python train.py --n_layer=14 --d_model=384 --n_head=3 --n_kv_head=1 --head_dim=128 --d_mlp=1024 --vocab_size=5634 --activation="swiglu" --norm="rmsnorm" --norm_place="pre" --norm_eps=1e-05 --positions="learned+rope" --rope_base=10000.0 --rope_fraction=1.0 --qk_norm=false --attn_scale=0.0884 --bias="qkv" --tie_embeddings=true --parallel_block=false --init="trunc" --init_std_qkv=0.0406 --init_std_o=0.0406 --init_std_up=0.0406 --init_std_down=0.0 --optimizer="cautious_adamw" --lr=0.000802 --beta1=0.9 --beta2=0.95 --weight_decay=0.39 --lr_head=0.00504 --grad_clip=1.0 --warmup_steps=256 --schedule="wsd" --decay_fraction=0.865 --decay_shape="linear" --final_lr_fraction=0.0 --batch_tokens=65536 --seq_len=1024 --doc_mask=true --train_tokens=386200000 --steps=5893 --dataset="wikipedia_en"
Each number is 128 + 32 x the weight over its row's rms, rounded and kept within 0 to 255. Layers, rows and columns count from 0. The size above them is the row's rms in percent of the matrix's.

# layer 7 MLP up, 1024x384, rms 0.034, rows 477-676, columns 224-255
size [104 102  96  99 100 102 101 102 102 105 100  99 105 101  99  95 103 100  96 103  99  97  98  97  99 100 102  95  97  97 104  99 104  97  95 100 102 103 100 101 100  99  98 102 102 100 102  95 101  96  98 100 105  98  97  97  99  99  97  96 102 105 102  98 103 102 104 102 102 106 100 103  92  99 100  98  99 105  99 100  99  99 100  98  97 100  99 103  99 104 100 102 100  95  99  99  97  96 100  99 102 106  98 106 102  97  98 102  97 104 100 100  98  96  99 101  98 105  98 102 103 101  95  98 102  99 102 101  99  97 101  99  97  96  99  97  98  98 102 103 102 102 103  95 101  96 104  98 104 101  97 105  99  99 100  98 101  98 100  98 103 103  99 101 102 100  95  98  97  95 101 101 105 101  96  97 104  99  96  99  99  95 101 100 102  99  97  97 101 107  96  96  96 103  99  99 101 103  99  95]
[[153  71 115 152 150 116 124  90 111 121 181 110  94 100  99  71  51  68 211 110 155 116  94 128 171 142 151 149 127 177 179 127]
 [151  43 197  87 186 156 135 110 107 132 160 155  98 108 122  73 108 109 104 143 120 122 123  81 160 129 130 111 112 110 137 118]
 [125 174 130 143 116 173 142 112  89  77 124 139 131 120 113 170 118 161  93 160 178  90 130 122 112 136 141 140 135 167 154 133]
 [137 129 166 143 112 134 144 129 148 104  99  76 185 126 103 101  96 193 164 115 186 100 175  41 180  96 149 137 147 127 117 118]
 [162  98 148 166 195 105 168  89  78 117 107 142 150 136 108 142 108 120  80 112 142  93 156  99 155 167 130  89 117 121 118  93]
 [ 89 141 118 123 136 153 167 136  87  47 162 123 167 136 129 129 155 177 119 140 149 142 137 144  90 172  86  82 160 141 106 176]
 [188 131 145  90 145 134  91  80 139 161 108 110 122 178 179 135 144 184 124  86 105 130 148  80  79  78 182 121 125  70 138  69]
 [131 140 161 122  99 129 104 126 142  82  85  96  89 113 181 161 118 137 163 174 100 173 107 125 142 156 155 138  81 144 119 112]
 [127 150 167 130 140 116  70 129 160 124 129 125 132 129  91  73 141 115  43 153 136 178 113 157  81  82 169 175 172  75 167 133]
 [196 173 152 174 109 146  62 109 116 194 117 196 122  76 119 163 113 115 174 127 118 134 139 116 113 123 143 154 149 169  68 122]
 [ 95 102  78 190 115 139 150 108 100 102 134 155 113 176  95 132 109  98  90 127 173 172  99 119 105 125 131 149 155 151 131 129]
 [155 133 158 101 138  74 181 151  90 134 131 174 185 119 202 110 118 107 113  73  95  70  93 147 192 146  81 176 151 152 115 130]
 [124 153 132 113  92 132 181 122 121 101 102 114 151  92 127 110  94 120  36 187 101 116 180 139 158 152 108 130 148  96 136  89]
 [150 152  93 156 138 178 122 138 143 175 147 120 208 132 158 115 131 143  92 197 115 156 131 123 117 156  82 135  89  83 174 120]
 [212 183 144  77 132 158 142 112 150 175 118 144 156 149 118 142  97  96  83 181 107 139 158 106 106 178 127 112 112 153 129 136]
 [ 89 125 175 130  84 141 140 138 174  83 193 162 106  75  84 132 126  91  82 160  68 149 115  93 192 114 132  84 134 159  92 124]
 [100 128  97 181  55 107 146 117 107 143  96 155 136 175 133 130 149 163 152 145 158 136 100  97 151  90 159  68 156 144 122 172]
 [146 135 138 113 139 192 134 131 153 139 173 186 118 117  82 128  78 146 126 169 101 130 107 181 117  69 148 153 122 152 111 117]
 [116 126 139 164 180 141 103 134 139 116  88 164  99 194 133 122  92 152 185 133 150 145 119 127  47 152 137 122 152 100 137 149]
 [158  96 112 105 145 143 127 108 199 106  99 171 117 136 100 118 176 182 145 137 153 129 152 206 117 129 155 156 119 104  92 125]
 [132 123 125  61 132 132 123  96  79 159 122 104  99 177  98 145 127  99  90 134 163 105 108 114 107 150 119  70 131  87 136 123]
 [ 78 115 118 155 123 125 132  88  34 151 141 174 170 148 143 121  72 113  69 129 124 132 215 114 198  78  79 112 118 135  67  90]
 [ 58  88 107 140 132 142 133 154 121 112  90 130 130 115 128 186 106 112 203 134 166 138 144 113 116 169  87 129 121 110 151 141]
 [155 157 126 149  92 119 138 131 163  67 120 153 107 121 178 188 152 134 126 145 120 139 151 136 158 164 120 116 150 174 149  55]
 [ 97  77 153 111  95 173  56 112 243  94 143 123 141 131 147 112 165 158 120 131 196 147  95 115  81 155 177  96 141  85 105 108]
 [167 138 109  58 136 118 112 115  89 148 127 131 147  93 206 103 118  73  65 128 121 162 104 101 138 153 157 121 161 135 111 125]
 [108 148 127 200 147 112  71 162 143 121 121 110 157  91 155 130 163 161 116 133 203 178  87 161 109 127 128 114 104 169  86 125]
 [108 135  99 126 135 153 139 122 130 161 193 122 109 141 147 161 104 164  88 103 136 114 162 130  82 156  91  68 132 151 172 113]
 [160  92 120 136 135 129 137 125 111 122 162 108 177  65 121 153 102 160  95 124 152 102 114 151 142 134 134 157 116 127  94 166]
 [163  90 134 130  93  98 129 135 121 141 113 119 111 136 141 154  91 117 106 153 139 113 111 133 209  92  73 193 123 125 186 154]
 [178 132 109 101 216 153 119 124 117 111  63 137 171  89 119 119 100 126 200 146 127 178  73 155 121 102 131  74 137 118 187  96]
 [112 132  87 108  73 118 162 112 121 160 151 150 179 155 133  77 119 113  78 160 101 124 217  99 207 123 143  73 121 159  86 143]
 [147 176 113 125 108  99  76 135 126  80 163 149  85  95 140 161 188 136 145 131  93 145 103 185 174 153 121  70 180 135 118 196]
 [157 142  95 113 151 128 136 154 117 131 154 107 117 102 121 157 123 122 124  95 160 126 153 200 130 129  77 136 104  75 173 139]
 [191 118 161 163 197 192 119 123  87  87 125  73 124  78 186 141 132 150  86 124 154 162 138 105 115 121 194 125 118 166 130 153]
 [133 117 136 141 166 115  82  98 134 139 105 116  86 108 120 137 134 167 122 162 129 118 135 107 170 133 103 196 161 136 174 152]
 [136 182 151 157 127 142 155 127 144 106 142 106 137 117 182 167  72 139 119 117 136 123 141  85 132 127 107  98 138 153 169 166]
 [ 71 158 134 137 103 129 119 171 141 134 185 102 122 116  92 140 133 174 126 136 183 123 122 117  85 144 116 156 126  94 150  75]
 [118  79 110 114  94 153 139  95 104 112  94  92 121 153 119  92  97 117 112 120 110 112 190 169 167 138 143  97  98  83 119 101]
 [149  66 164 162  65 162 125 139 148 213 102 134  76 135  87  96 184  75  59 114 123 145 156 106 140  72  88 156 123 125 127 163]
 [110 116 159  63 156 147 123 153 155 186 104 127 112 117 108 168  85 100 214  93 112 124 126  69 117 112 118 137 126 173 160 160]
 [159 109 137  82 121 135 111 112 129 167 192 175 110 135  78 147 162 179 144 109 140 130 111  97 123 142  99 152 143 114 143  60]
 [ 64 106 101 123 107 182  89 113 120 166  80 137 130 128 108 115  69 132 189 115  96 139 122 131 133 156 115 140  97 105 153  88]
 [ 52 152 157  80 160  69 104 142 134 125 132 142 131 130 170 136 141 202 104 163 139 129 112  97 110 102 105 102 141 129 113 127]
 [108 143 180 155 116 140  92 129 168 120 140 151  95 131 132 139 129 159 106 107 141 156 172 125 126  99 167 198 137 130 164  83]
 [ 86 132 146 138 163 143 136 143 176 168 107 125 107 182  97 139 140 148 146 149 141 114 157 149 113 106 140 155  83 122 143  69]
 [139  90 159 173 182 125 123 117 161 121  94 116  91  83 102 156 133 101 171 127 107 141  98 110  81 117 113 100 100  84 133 113]
 [114  70 179 158  68 111 120 147 140 113 168 181 105 166 111 137 167 168 143  53 115 116 143 123 191 156 126 131  77 165 141 142]
 [ 93 134 107  55  34 130 175 108 148  97 101  71 185 171 129 124 130 152 187 134 101 132 157 120 158 168 134 135 125  95  69 101]
 [129 177 144  77 101 125 117 165 117 113 107 153 117 137 152  82 119 161 101 128 117 134  97 169 143 155 163 179 112 142 149 156]
 [165  70 102 147 147 116 103 187 127 166 134 169  89 155 137  90 153 143 142  90 173 125 158 120  71 146 143 138  79 152 175 138]
 [134 115 137 134 122 127 133  96 126 104  79  74 138 166 188  99  79 130 142 100  93 147 104 119 193 118 118 147 162 118 162  84]
 [150  98 177 127 100 149 160 160 162 108 133 164 129 115 164 147  90 117 150 105 137 149  98 144 144  54 122  84  95 138 184 127]
 [100 178  87 126 115  74 115 113 124 196  83 101 149 117 147 118  82 154 147  92 158 137  77 129 142 154 150 108 154  89 172 131]
 [175 153 107 104 124 108 128 134 131  57 160 126 177 119 114 131 181 117 154 108 117 186 107 111  99 123 172 152 124 119 159 110]
 [152 191  85 107 146 161 162 141 181 131 146  99 148 128  61 126 157  89  96 149 139 132 125 149 135 102 114 139 149 148 163 106]
 [120 120  90 111  94 116 156 132 109 110 111  72 189 152 159 128  59 104 148  64 127 115  84 116 137  70 142  83 135 139  97 142]
 [137 119  98 162 160 137 132  98 186 148 142 179 144 145  98 124 110 135 185 204 170 142 117 130  77 175  97 186 128 129 115 106]
 [174 177 126  79 130 142 131 171 143 114 162 180 202 110 102 102 159 151 120 147 103 138 153 143 122 170 199 117 148 128 125 142]
 [105  74  94 158  88 125 121 140 136 163 120 105 128 124 105  98  78 161 108 144 125 125 152  76  87 182  92  37 120  94 112 143]
 [106 139 136 146  92 145 192 116 172 129 129 217 134 190 114 150 132  93 135 154 159 134  93 116 108 146 154 115  86  82 107 102]
 [115 126 134 115 139 122 161 144  91  89 212 186 127 158 126 190 113 118 101 109 157 133 112 158 134 133  86 125 119 126 200 135]
 [104  72 130 127 154 120  93 127 136 107 141  80  91 152 137 116 133  99 172 135 204 103 151 149 120 102 164 155 125 158 135 146]
 [111 132 114 107  85 106 144 124 171 108 130  72 200 127  95 108 143 153 132 115 137 103 143 111 103  94 140 126 106 163 111  91]
 [ 84 119 115 129 149 127 129  60 113  61 116 145 188 115 103 104 222 137 100 190  91  95 102 180 114 127 101  64 150 112 141 115]
 [ 90 145 150 118 101 168  90 156 142 191 140 159  73 107 146 114 155 134 106 115  70 153 156 133 191 148 160 150 107 155 137  74]
 [124 184 113 110 108 117 186 148 163 124 119 104 155 146 114 153 141 166 174 121  73  83  74  56 125  95 141 129  99 111 110  93]
 [172 127  91 100 152 127 144 130 143 109  97  82 118 107  78 117 139 108  92 128 185 145  91 161 140  93 108  97 102 159 141 102]
 [153 121  77 154 103 122 159  98  88 170 239 118 151 109  93  79 165 138 159 126 102 174 127 151 160 127 110 104 136  75 235  97]
 [100 150 104 181  96 140 126 169 169 101 157  61 146 135 135 111  95 132 167  75 162 137  79 164 118 119 176 157 105 144  89  98]
 [149 137 131 151 111 160 142 106 123 113  83 138 172  78 109 112 127 127 141 141  61 121  77 100 126 112 123 179 114 127 149 116]
 [111 177 124 107 178 110 141  68 143  93  89 156 143 170 127 111 128 149 169  88 107 178 145 157 125 139 121 180 176 133 161  91]
 [109 128 127  95 148 130 102 101 124 109 118 153 134 145 164 113 125 116 114 159  94  75 148  84 129  96  87 119 111 129 180 124]
 [106  96 157 106  64 186 184  72 155 142 114 163 126 144 162 124 131 162  80 159 108 125 102 142 132 113 144 139 119 185 123 128]
 [119 120 148 145 165 133  78 166 145 126 173 146 136 123 151 131 151 149 135 144  93 109 143 123 152  83 163 181 143 119  71 135]
 [138 148 140  51 111 211 115 115 120  92 131  67  77  92 179 154 133 142 174 128 148 115 131 165 137 191 113 175 118 152 119 169]
 [112 108  94 118  96 173 148 136 225  95 154 122 159  98 188 116 211 137 118 119  82 130 149 103  96 151 128 105 149  91 183 129]
 [111 167  29 125 111 129 111 114 107 138 157 136 195 153 157  82 142 164 198 129 118  85 111  77 113 126  44 147 127  81 145 128]
 [187 123  95 157 113 149 110 145  93 128 116 133 193 108 100 101 134 104 156 122 124 148 136 141 115 143 124 163 111 138 155 137]
 [106 156  93 170  71 117 159 169 134 155 169 175 108 115 155 193 158 112  86 125 144 144 124  93 119 105  99 141 100 127  92 164]
 [110 140 128 147 127 137 121 176  99 134 184  81 113 126  93 119 153 147 137 154 121 129 126 153 105 102 195  86 119 138 137  92]
 [115 122  58 123 115 184 110 109 129 155 150 160  83 139 115 119 112 118  58  68 136 116 113 112  94 151 173 109 123 131 119 160]
 [152 126 136  81 163 160 142  57 147  76 138 119  66 110 113 133  88 135 181 192 149 139  89  85  98 137 171  77 135 139 167 122]
 [173  85  15 135 149  97 107 101 100 153 151 150 172 111 111 151 137 144 141 172  44 149 130 105  72 139 138  77 101 102 135 142]
 [123 144 136 107 130 107 115 109 166 165 137 160 146  90 107 103  54  78 124 115 151 133 180  93 184 132 117 116 125 123 138  81]
 [153 100 118 168 166  91 121 103  90 101 105 105 103 154  96  87 139 100  88 123 213  86 102 144 113 141 194  94 120 188 105 139]
 [131 139 153 131 156 169 192 126  87 140 173 122 146 169  80 129 110 150 105 121  84 144 132 149 119  93 186 119 131  67 107 174]
 [ 89 159 157 119  83 117 136 148 154 136 168 167 111 115  99 170 118 164 105 109 152 146 107 246 115 109 181 187  91 197 128 102]
 [ 91  67 101 191 164 190 102 105 168 158 130  93 128 145  48 106 170 131 104 124 186  83 126 137  95  87 134  84 134 120 147 105]
 [140 149  91 160 157 140 128 118 116 189 139  97 104 120 156 166 137 103 154 146 169 112 156  82  94 152 116 143 147 152  97 128]
 [105 103 125  72 166 103 141 175  98 149 147 180 198 139 114  76 131 146 129 133 103 141  91 111 132  59 184 104 144 171 140 169]
 [131 184  71 144 153 101  68 145 153 148 110 131 123  97 123 141 117 113 167 102 115  84 100  76 115  99 144  84 138 121  39 138]
 [121 173 157 133 169 118 114 106 116 131 104 148  90 105 117 128 140  69 130 110 126 108 141  98 180 110 162 154 109 106  28 131]
 [ 60  65 114 147 141 141 116 153 106 123 100 189 144 122  65 200  84 117 150 133 162 150 118 148 121  98 120 178 116 148 102 129]
 [ 94 124 141 124  79 125  33 196 130 158 192 118 133  93 140 112 114 141 134 157 157 128  80 115  91 111 154 173 149  86 114 141]
 [145 125 163 131  95 161 129  87  79 147  97 142 134 101 152  99  83 121 141 177 106 146 212 147 189 162 116 186  88 140  92 168]
 [143 160 157 117 145 115 108  68 126 148 114  44 143 150 143 159 134 148 153 100 123 136 105 138 120 104 139 141 141 105 107 214]
 [135 128 120 136  86 123 124 174 112  99 131 129 146  81 129 140 166 124  83 145  66 179  57  84 132 129 126 127 106 150 176 141]
 [131 121 126 129 117  91 137 140 132 159  79 132  79 123 105 185  99 143 118 106 107  98 107 129 133 166  86 114  82 191 158 116]
 [141 160 139 118  96 126 120 101  59  63  80 112 163 128 119 101 101 135 123 145 106 136 139 128 158 168  93 114 124 122 117 129]
 [ 97 131 117 121 179 102 145 119 122 129 163  82 136 145 114 104 149 135  91 138  85 138 149 115  59  62 131 148  92 131 123 132]
 [154 174 158 151 115 149  63 163  75 137 130 159 106 165  89 158  90  74 101 133 109 122 160 117 141 134  85 127 122 163 110  97]
 [169 125 139 173 101 120 108 169 136 107 117 158 147 134 139 142  98 113 139 134 165 135 121  93 136  93 118 162 105 172 163  92]
 [137 178 113 135 124  75 122 136  94 191 118 125 115 132 123 169 134 149 152 122  63 123 158 110 102  65 122 154 159 144 171  82]
 [149 169 119  86 115 154 146 143 151 197 136 164 140 153 191  78 161 141  93 126 116 202 132  80 133 140  91 153 135 153 148 114]
 [172 110  70  64 197  82 152 148 158 157  97 140 173 146  96 178 150 143  95  67 135 131 171  90  78 102 165 106 188 145 165 151]
 [ 79 148  91 128 155  60 103 146 143  63 149 115 195 132 116 169 129 114 148 121 133 116 189  92 111 113 105 110 127 153 133 118]
 [132 176 156 132 119  97 112 122  71  93 180 123 113  49 123 120  81 118 157  78 176 176  89  92 120 131 107 114 114 164 180 100]
 [101 135 145 168  79 146  81 112 136 131  76 164 134 189 180 184 161 162 161 140 126 153 140  97 131 123 151 133 107 123 198 111]
 [132 154 147 146 174 123 149 118 119  92 106 112 118 100  76  67  84 138 165 108 161 151 138 172 131  75 158 144 143 100 107 159]
 [152 103  81 163  76 107 128 165  78 112 211 101  81 135 128 123 135  91 111 140 148 100 122 142 139  99 155 127  67 120  95 180]
 [132 107 171 199  87 156  96 143 170 126  80 152 116 124 111 104 171 179 120 139 118  84 153 129  95 130 184 155 119  96 147 113]
 [147 114 133 116  95 123 178 164  86 140 185 153 160 117 161 116 110  80 153 169 194 155 127 123 116 106  88 134  91 181 107  91]
 [118 127 115 118 142 164 165 115 160 145 170 169 111  92 133 194 136 145 142 184 119 145 132 141  92 108 106 130 119 131 134 106]
 [140  59 206 138 124 144  87 150 104 141 123 130  62 106 157 108 155  73  97  49 115  70 144 175 107 151  79 165 141  89 133 121]
 [ 93 120 187 118  93 120 140 160  87 110 138  56 102 119 146 125 137 120 173 155  85 122 150 118 131 146  84 125 137 139 159  95]
 [166  84 152 154  83 143 164 149 159  95 137 116 154 139  86 140 134 108 161 105  96 132 115  96  80 116 140 104 178  79 139 124]
 [181  99 116  85 108 106 145 203 211 121 171 206 133 128 146 163 125 132 171 100 144 123  58 101 138 124 137 166 118 142 158 118]
 [141  90 137  85 132 193 110 105 134  77 132 128 130 119 108  96 169 100 141 126 120 131 171  50 188 141 135 151  86 129 120 188]
 [142  94 169 126 162 244  65 108 108 109  86 171  96 127 114  79 119 184 111 115 178  81 125 142 130 132 142 108 156 159  81 125]
 [133  46  80 125 108 106 107  68 135 150  86 152  96  72 127 168 137 145 114  82  35 101  95 132  70  67 103  77 154 124 157 166]
 [ 61 112  95 157 130 114  58 130 138 164 161 126 110 164 136  69 102 125 144 120 145 125 124 139 149 104 151  93 154 128 147 163]
 [125 135 112 131 107 118 177 129 139 147 165 107 133 128 103  86 159 139  71 149 131 175 159 161 145 157 147 127 134 112  89 112]
 [119 118 110 157 108 143 131 172 124 112 125 138 155 176 140 118 177 124 182 147 164 119 129 109 157 100 152 209 164  84 175  98]
 [151  88  95 166 151  98 128 114  91 152 106 121 178 135  95 106 119 127 194 144 112  87  75 149 147  94 123 133 117  84 160 102]
 [177 170 141  62 171 109 108 167 111 100 191 139 119 145 173 127 101  88 140 144  98 135 137  94 128 106 130 120 144 125 179 120]
 [ 33 157 126 161 192 103 139 133 132 120 159  93 111  82  93 143 126 104 141 119 126  86 153  51 147 180 104 137 104 118  94  61]
 [145  96 159  82 106 119 114 125  76 118 178 145 154 109 168 135 134 109 138 139 101 125 157 110 122 128 133 137 105 141 164 116]
 [142 115 147  78  86 117 101 101 103  57 119 122 151 109  79 140 137 158  95 173 114 130 153 151 110 128  64 181 169 126 124 158]
 [ 76 166 153 120 138 107 103 135 101 141 161 139 170 128 161 145  84 127  84 117 102 145 132 148 142 108  91 182 162 122  66 102]
 [108 155  82  96  98 117 149 141 124 105 149 123  85 120 175 139 110 150 115 181 127 107 130 158 151 138 171 156 122 160  92 161]
 [149  94  92 131 137 142 202 124  67 192 174 121 161 170 104 114 147 134 163 180 111 118 120 120 159 117  88  87 142  93 148 144]
 [154 138 107 155  77  83 113 146 174  83 128 137 132 155  97  55 123 144 155 124 109  79 105 142  88 136  74 121 171 141  94 190]
 [174  70 109 138 126 139 151 153 100 109 112 105 144 149  95 137 149 145 157 129 108 102  62 119  91 112 143 109  94 215 103 185]
 [167 126 148 155 157 126  97 113 105 200 156 114  87 158 201 105 149 184 182 163 203  84 117  59 147 132 130 118  72 164 124 110]
 [ 65 102 145 120 134  84 130 108 106 153 176 118 119  73 135 115 126 131 158 151 149  97 114 136  92 159  99 135 105 120 149 144]
 [143 106 145 200  74 139 193 164 110 202 161 116  56 150 116 162 112 114 102 152 114 130 119 120 177 118  72 168 122  84 140 125]
 [214  93 131  93 121 108 154  55 155 121 141 112 127 143 127 143 121 142  74 108 106 133 140 144 135 134  99 134 118 118 140 174]
 [170  57 123 124 124 124 112 133 134 155 159 158  66  96 194 141 190 118 143 101 137 137 100 154 122  83  72  72 108  98  79 110]
 [ 97  78 128  84 120 160 102  91 116  97 130 116 148  88 147  55 155 162 138 109 147 167  86 155 104 159 111  95 153 149 160 175]
 [ 76 112 157 177  98 160  51  99  97  77 108 117 109 158 192  91 127 144  90 151  56 104  59 104 156  96 100 100 106 120  76 196]
 [ 91 139 134 128 110  89 102 167  79 121 138 109 137 174 132 122 158 115 108 128 145 150 149 150 177 190 141 166 150 132 163  86]
 [154 101 157 130 122 130 159 123 176  69 120  80  90 109 106 174 134  98 151  97  91 160 108 147 176 167 134 169 132  97 115 114]
 [160 119 116 145 125 150 122  94 124 133 116 163  97 120 156 128 111  81 131 153 101 132 135 107 105  87 123 111 155 162 144 107]
 [112 112 147 150  58 148 127 136 137 131 119 139  54 124  93 123 129 100 156 159 127 170 102  92 133 126  99 131 108 158 113  85]
 [159 122 126 124 139 147 167 189  96 112 122 128 121 137 141 130  88 100 127 133 165 135 103 116 140 119 113  96 134 114 116 116]
 [158  96 101  68 117 123 102 125 160 125 127 118 121 141  53 132 146 174 119 159 127 141 116 155 121  97 102 132 139 165 144 110]
 [109 101 121 155 139  89  70 174 144  95  46 103 186 136 178 209  85 144 101 146 114 116 173 116 179 124  91 144 158 175 147 104]
 [128 141 112 151 158 117 133  99 143  94 162  91 126 105 164  80  78 142 158 148 117 134 106  91 139 106 165 154 128 113 122  96]
 [129 133  81  93 170  83 144 123 119  82 111 142 213  63 145 119  94  91 153 195 140 156 140 109 104 114 138 177 110 162 169 116]
 [122 167 135 171 103 143 213 160 129 155 140 177 149 135  85 148 150 162 185 111 160 138 105 163 121 155 136  82 127 190 157  86]
 [132  87 138 188 136 136 166 110 145 123 113 131 144 108 122 132 163 168 171 148 176 157 109  54  72 189 157 140 168  86 156 149]
 [109 155 120  62 155 149 141 157 126 144 115  67 107  95  85 172 143  97 158  77  95 185 159 143 142 173 169 118  99  94 120 184]
 [ 87 143  54  85 163  92 126 176 113 181 152 160 177  59  70 124 171 156 122 108 167 145  90 131 118 119  95 167 155  96 155 136]
 [118 107 153 188 162 111 144 107  81  91 136 137 133 101 123 107 144 113 124 173 154 149 169 145 101 111 179 129 112 187 121 170]
 [129 118  85 112 129 160 123 173 146 143 157  96 141 147 147 118 123  69 159  79 186 153 137 141  98 208  97 209 167  76  82  82]
 [ 74  79 118 109 101 137 134 123 122 151  88 173 132 102 131 166 138 160 144 100 116 131 177 102  90 149  98 147 135 126  94  92]
 [119 111 113 153 110 159  99 166 144 170 144  61  70  83 110  91 122 171  88 117 148 114 136 155 148  87 203 138  97 107 134 123]
 [164 162 163 131 120 152  94  68  52 170 105 113 132 150 170 133 179 147 113 149 138 104 184 100 130 159 123  66 167 116 167 152]
 [116 156 169  91 105 133 164 118 106 112 136 110 132 107  94  97 147 155 128 133 189  96 160 113 142 168 170 134 145 205 137  80]
 [149 134  93 129 105 172 157 148 164 170  82 148 138 158 120 123  86 204 140 140 172 120 145 172 129 113 158 128 122 122  75 184]
 [130 159  74  80 148 113 105 129 138 117 101 186 117 127 186 176 128  93  84  84 109 140 122  37  87  83  86 144 119 118 107 105]
 [153 116 103 163  81 150 116 104 190 107 103 157  78 190 143 131 150 137 182 120 146 113 125 156 134 133 157 137 105 117 107 167]
 [188 121 123 144 177 136 180 110 114 129 149 147  80 103 167 173 130 103 104 123 122 154 191 112 133 143  96  98 116 143 166 134]
 [127 155  88  98 166 145 152 154  67 146 107 106 136  94 104 173  97 105 124 119 210 107 144 114 160 131 169  93 152 140  97 145]
 [161 186  86 106 132 131 133 146 105 125  53 124 167 147 143 137 138 153 124 116  65 106  95 163 149 160 113 154 124 192 153 100]
 [ 94 153 134 117 166 108 103 183 165 124 155 140 130 188  87 113 121 142 155 139 124  86 198 144 110 149 103 169 118 136 140 141]
 [111 143 138 130 112 145  67 133 143 166 121 145  69 189 140 147 183 146 134  85  81 123 152 150 119 140 111 101 139 166  27 105]
 [166 165  59  69 149 196 122 115 141  88 120  64 156  74 133 126  64 111 190 134 184 122  81 123 164 126 129 117 101 106 150 153]
 [ 81 115 141  91 128 126 102 188  91 203 128 146 105 109 156 156 119  97  67 142 153 124 117  78  79 115  67 179 154  73 103 140]
 [126  94 186 155 171  97 110 198 103 121 191  63 141 146 120 130 188 103 148 136  98 125 141 123 133 175 133 120 154 133 138 141]
 [216 140  91 162 152  79 139  38 126  89 133 144 103 162 155 148  91  95 140 124 125 125 130 109  91 149 139 140 163  70 151  82]
 [150 169 133 129 165  96  98 175 109  89 124 138 101 213 100 119  73 220  81  89  81 120  86 177 123  80 119 211 125 138  83  87]
 [172 152 124 114 137 179  64  75 130 125  95  97 119 162 147  94 117 166 105  99 154 133 100 139  96 126 163  97 123 105 114 139]
 [137 143 121 132  94 196 141  83 113  80 152 148 112 130 135  69 127  89 169 170 154 138 129 109 115 116 129 122  88 100 176 125]
 [ 69 103 110  77  91 126 131 116 120 143 101 163  79 110 126 160 119 133  89 122 142 160 179 161 102 132 152  97  79  85 206 143]
 [102 170 151 148  79 146 169 171 119  92 144 118 118  67 158 120  95 145 172 112 108 147  74 157 148 138 161 149  84 135 148 167]
 [132 172 111 178 157 148 109 102 170 135  89  98 151 160 184 136 133 102 142 129 139  68 156  87  85 121 133 162 148  93 111  88]
 [130 131 108 106  79 110 145  82 149 148 104  89 107 151  90 154 104 117 120 129 132 112 139 190 151 108 119 175 106 102 152 102]
 [125 134 143 147  73 133 116  85 169  94 111 125 180 146 122 143 126 115 117 121 159 104 130 188 121  97 110  84  94 121 128 110]
 [148  87 155 190 136 159 140 142 160 115 144  94 140 129 151  75 117 143 120 143 113  31  81 108 144 177 120  64 138 114 141 114]
 [129 147 106 160 128 106 130 111 152 130 127 120 128 138 149  89 150 153 145 122 112  93  85  94  74 176 161  76 115 141 127 125]
 [176 127 107  97 143  83 147 151  68 155 176 110 118 167 125 151 135 135 129  59 198 141 121 112  76 119 114 130 145 133 116 145]
 [105 114 126 207 122 130 127  75 162 111  31 126 101 152 146 126 183 124 139 129 120 115  89 108 189 100 148  98 136 124 148 173]
 [ 93 130 125 133 139 123 114 187 137 140 181 119  88 168  86 131 129  68 119 146 117 111 176 120 144 158 108 118  88 113 121  90]
 [147 154  74 155 101 114 129  95 108 160 159  69 117 171 103 107 124 121 138  74 154 130 153 113 178 107  55 133 133 102 144  88]
 [162 110 141 154 115 168 145 127 109 110 114 168 162 159  96 137  88 109 124 144 135 138 147 149 115 100 154  54  97 165 139 137]
 [119  68 157 126 140 121  88 173 102 130 166 125 126 115 126 112 129 146 128  35 105 184 109 135  73 153  81 109 151 137 116 121]
 [193 179 134 188 158 111 101 128  89 188 132 119 149 177 113 157 121 120 101 129 144  80 168 131 166 148 138 106 124 134  71 162]
 [ 92  59  98 155 163 157 150 130 148  98 114 134 152 139 118 164 136 136 203 169 118 144 115 149 154  92 162 113 134  99 117  80]
 [125 118  80 151 107 107 123  93 146  98 171 138 109 113 144  91 155 172 124 149 145 116  94 106 113 112 106 101 118  98 114 135]
 [137 156 124 117  50  53 101 143 118 131 165 162 150 155 164 146 178 196 151 137  95 135 148 131 150  58 142  84 105 116  83 143]
 [ 98 100 171 135 130 165 163 182 143 111  80 113  98 131 111 152 103 161 109 194 143 129 154 120  94 117 110 136 130 121 160 179]
 [143 162  92 128 129 180 133 110 153  89 190 124 143 185 151  85  70 124 122 111  78 142 125 146 152  92 136 116 125 160 187  79]
 [ 96  81 128 133 129 126  89 161  84  93  94 157 126  43 128 151  84 163  89 145 110 139 100  98 176 136 109 131 165  98  83 117]
 [118  78 154 121 141  85  66 197 147 155 182 113 144 130 134 127 152  62  62 161 122  90 173  90 175 199 171  95 113 163 126 179]
 [124 127 139 155 150 121  61 114 139  95 161 116 103 102 105 154  65 114 161 134  96 134 121  69 137  86  90 128 107 124 131  93]
 [ 77  94  51 143 133  98 180 171 128 122 144 143 146 110 145  96 114  61 143 166 126 136 116 214 189 181 134 109 170 108 153 109]
 [108 140 124 114 115 145 174 110  51 179 161 149 141  83 155 142 114 121  82  82 160 154 116 118 116 156 109 104 101 133 139 116]
 [ 97 106  84 142 124 189 115  98 125  74 116 109  91 145 134 182  61 176 162 148  90 116 199 173 145 145 133 140  96 137  84 163]]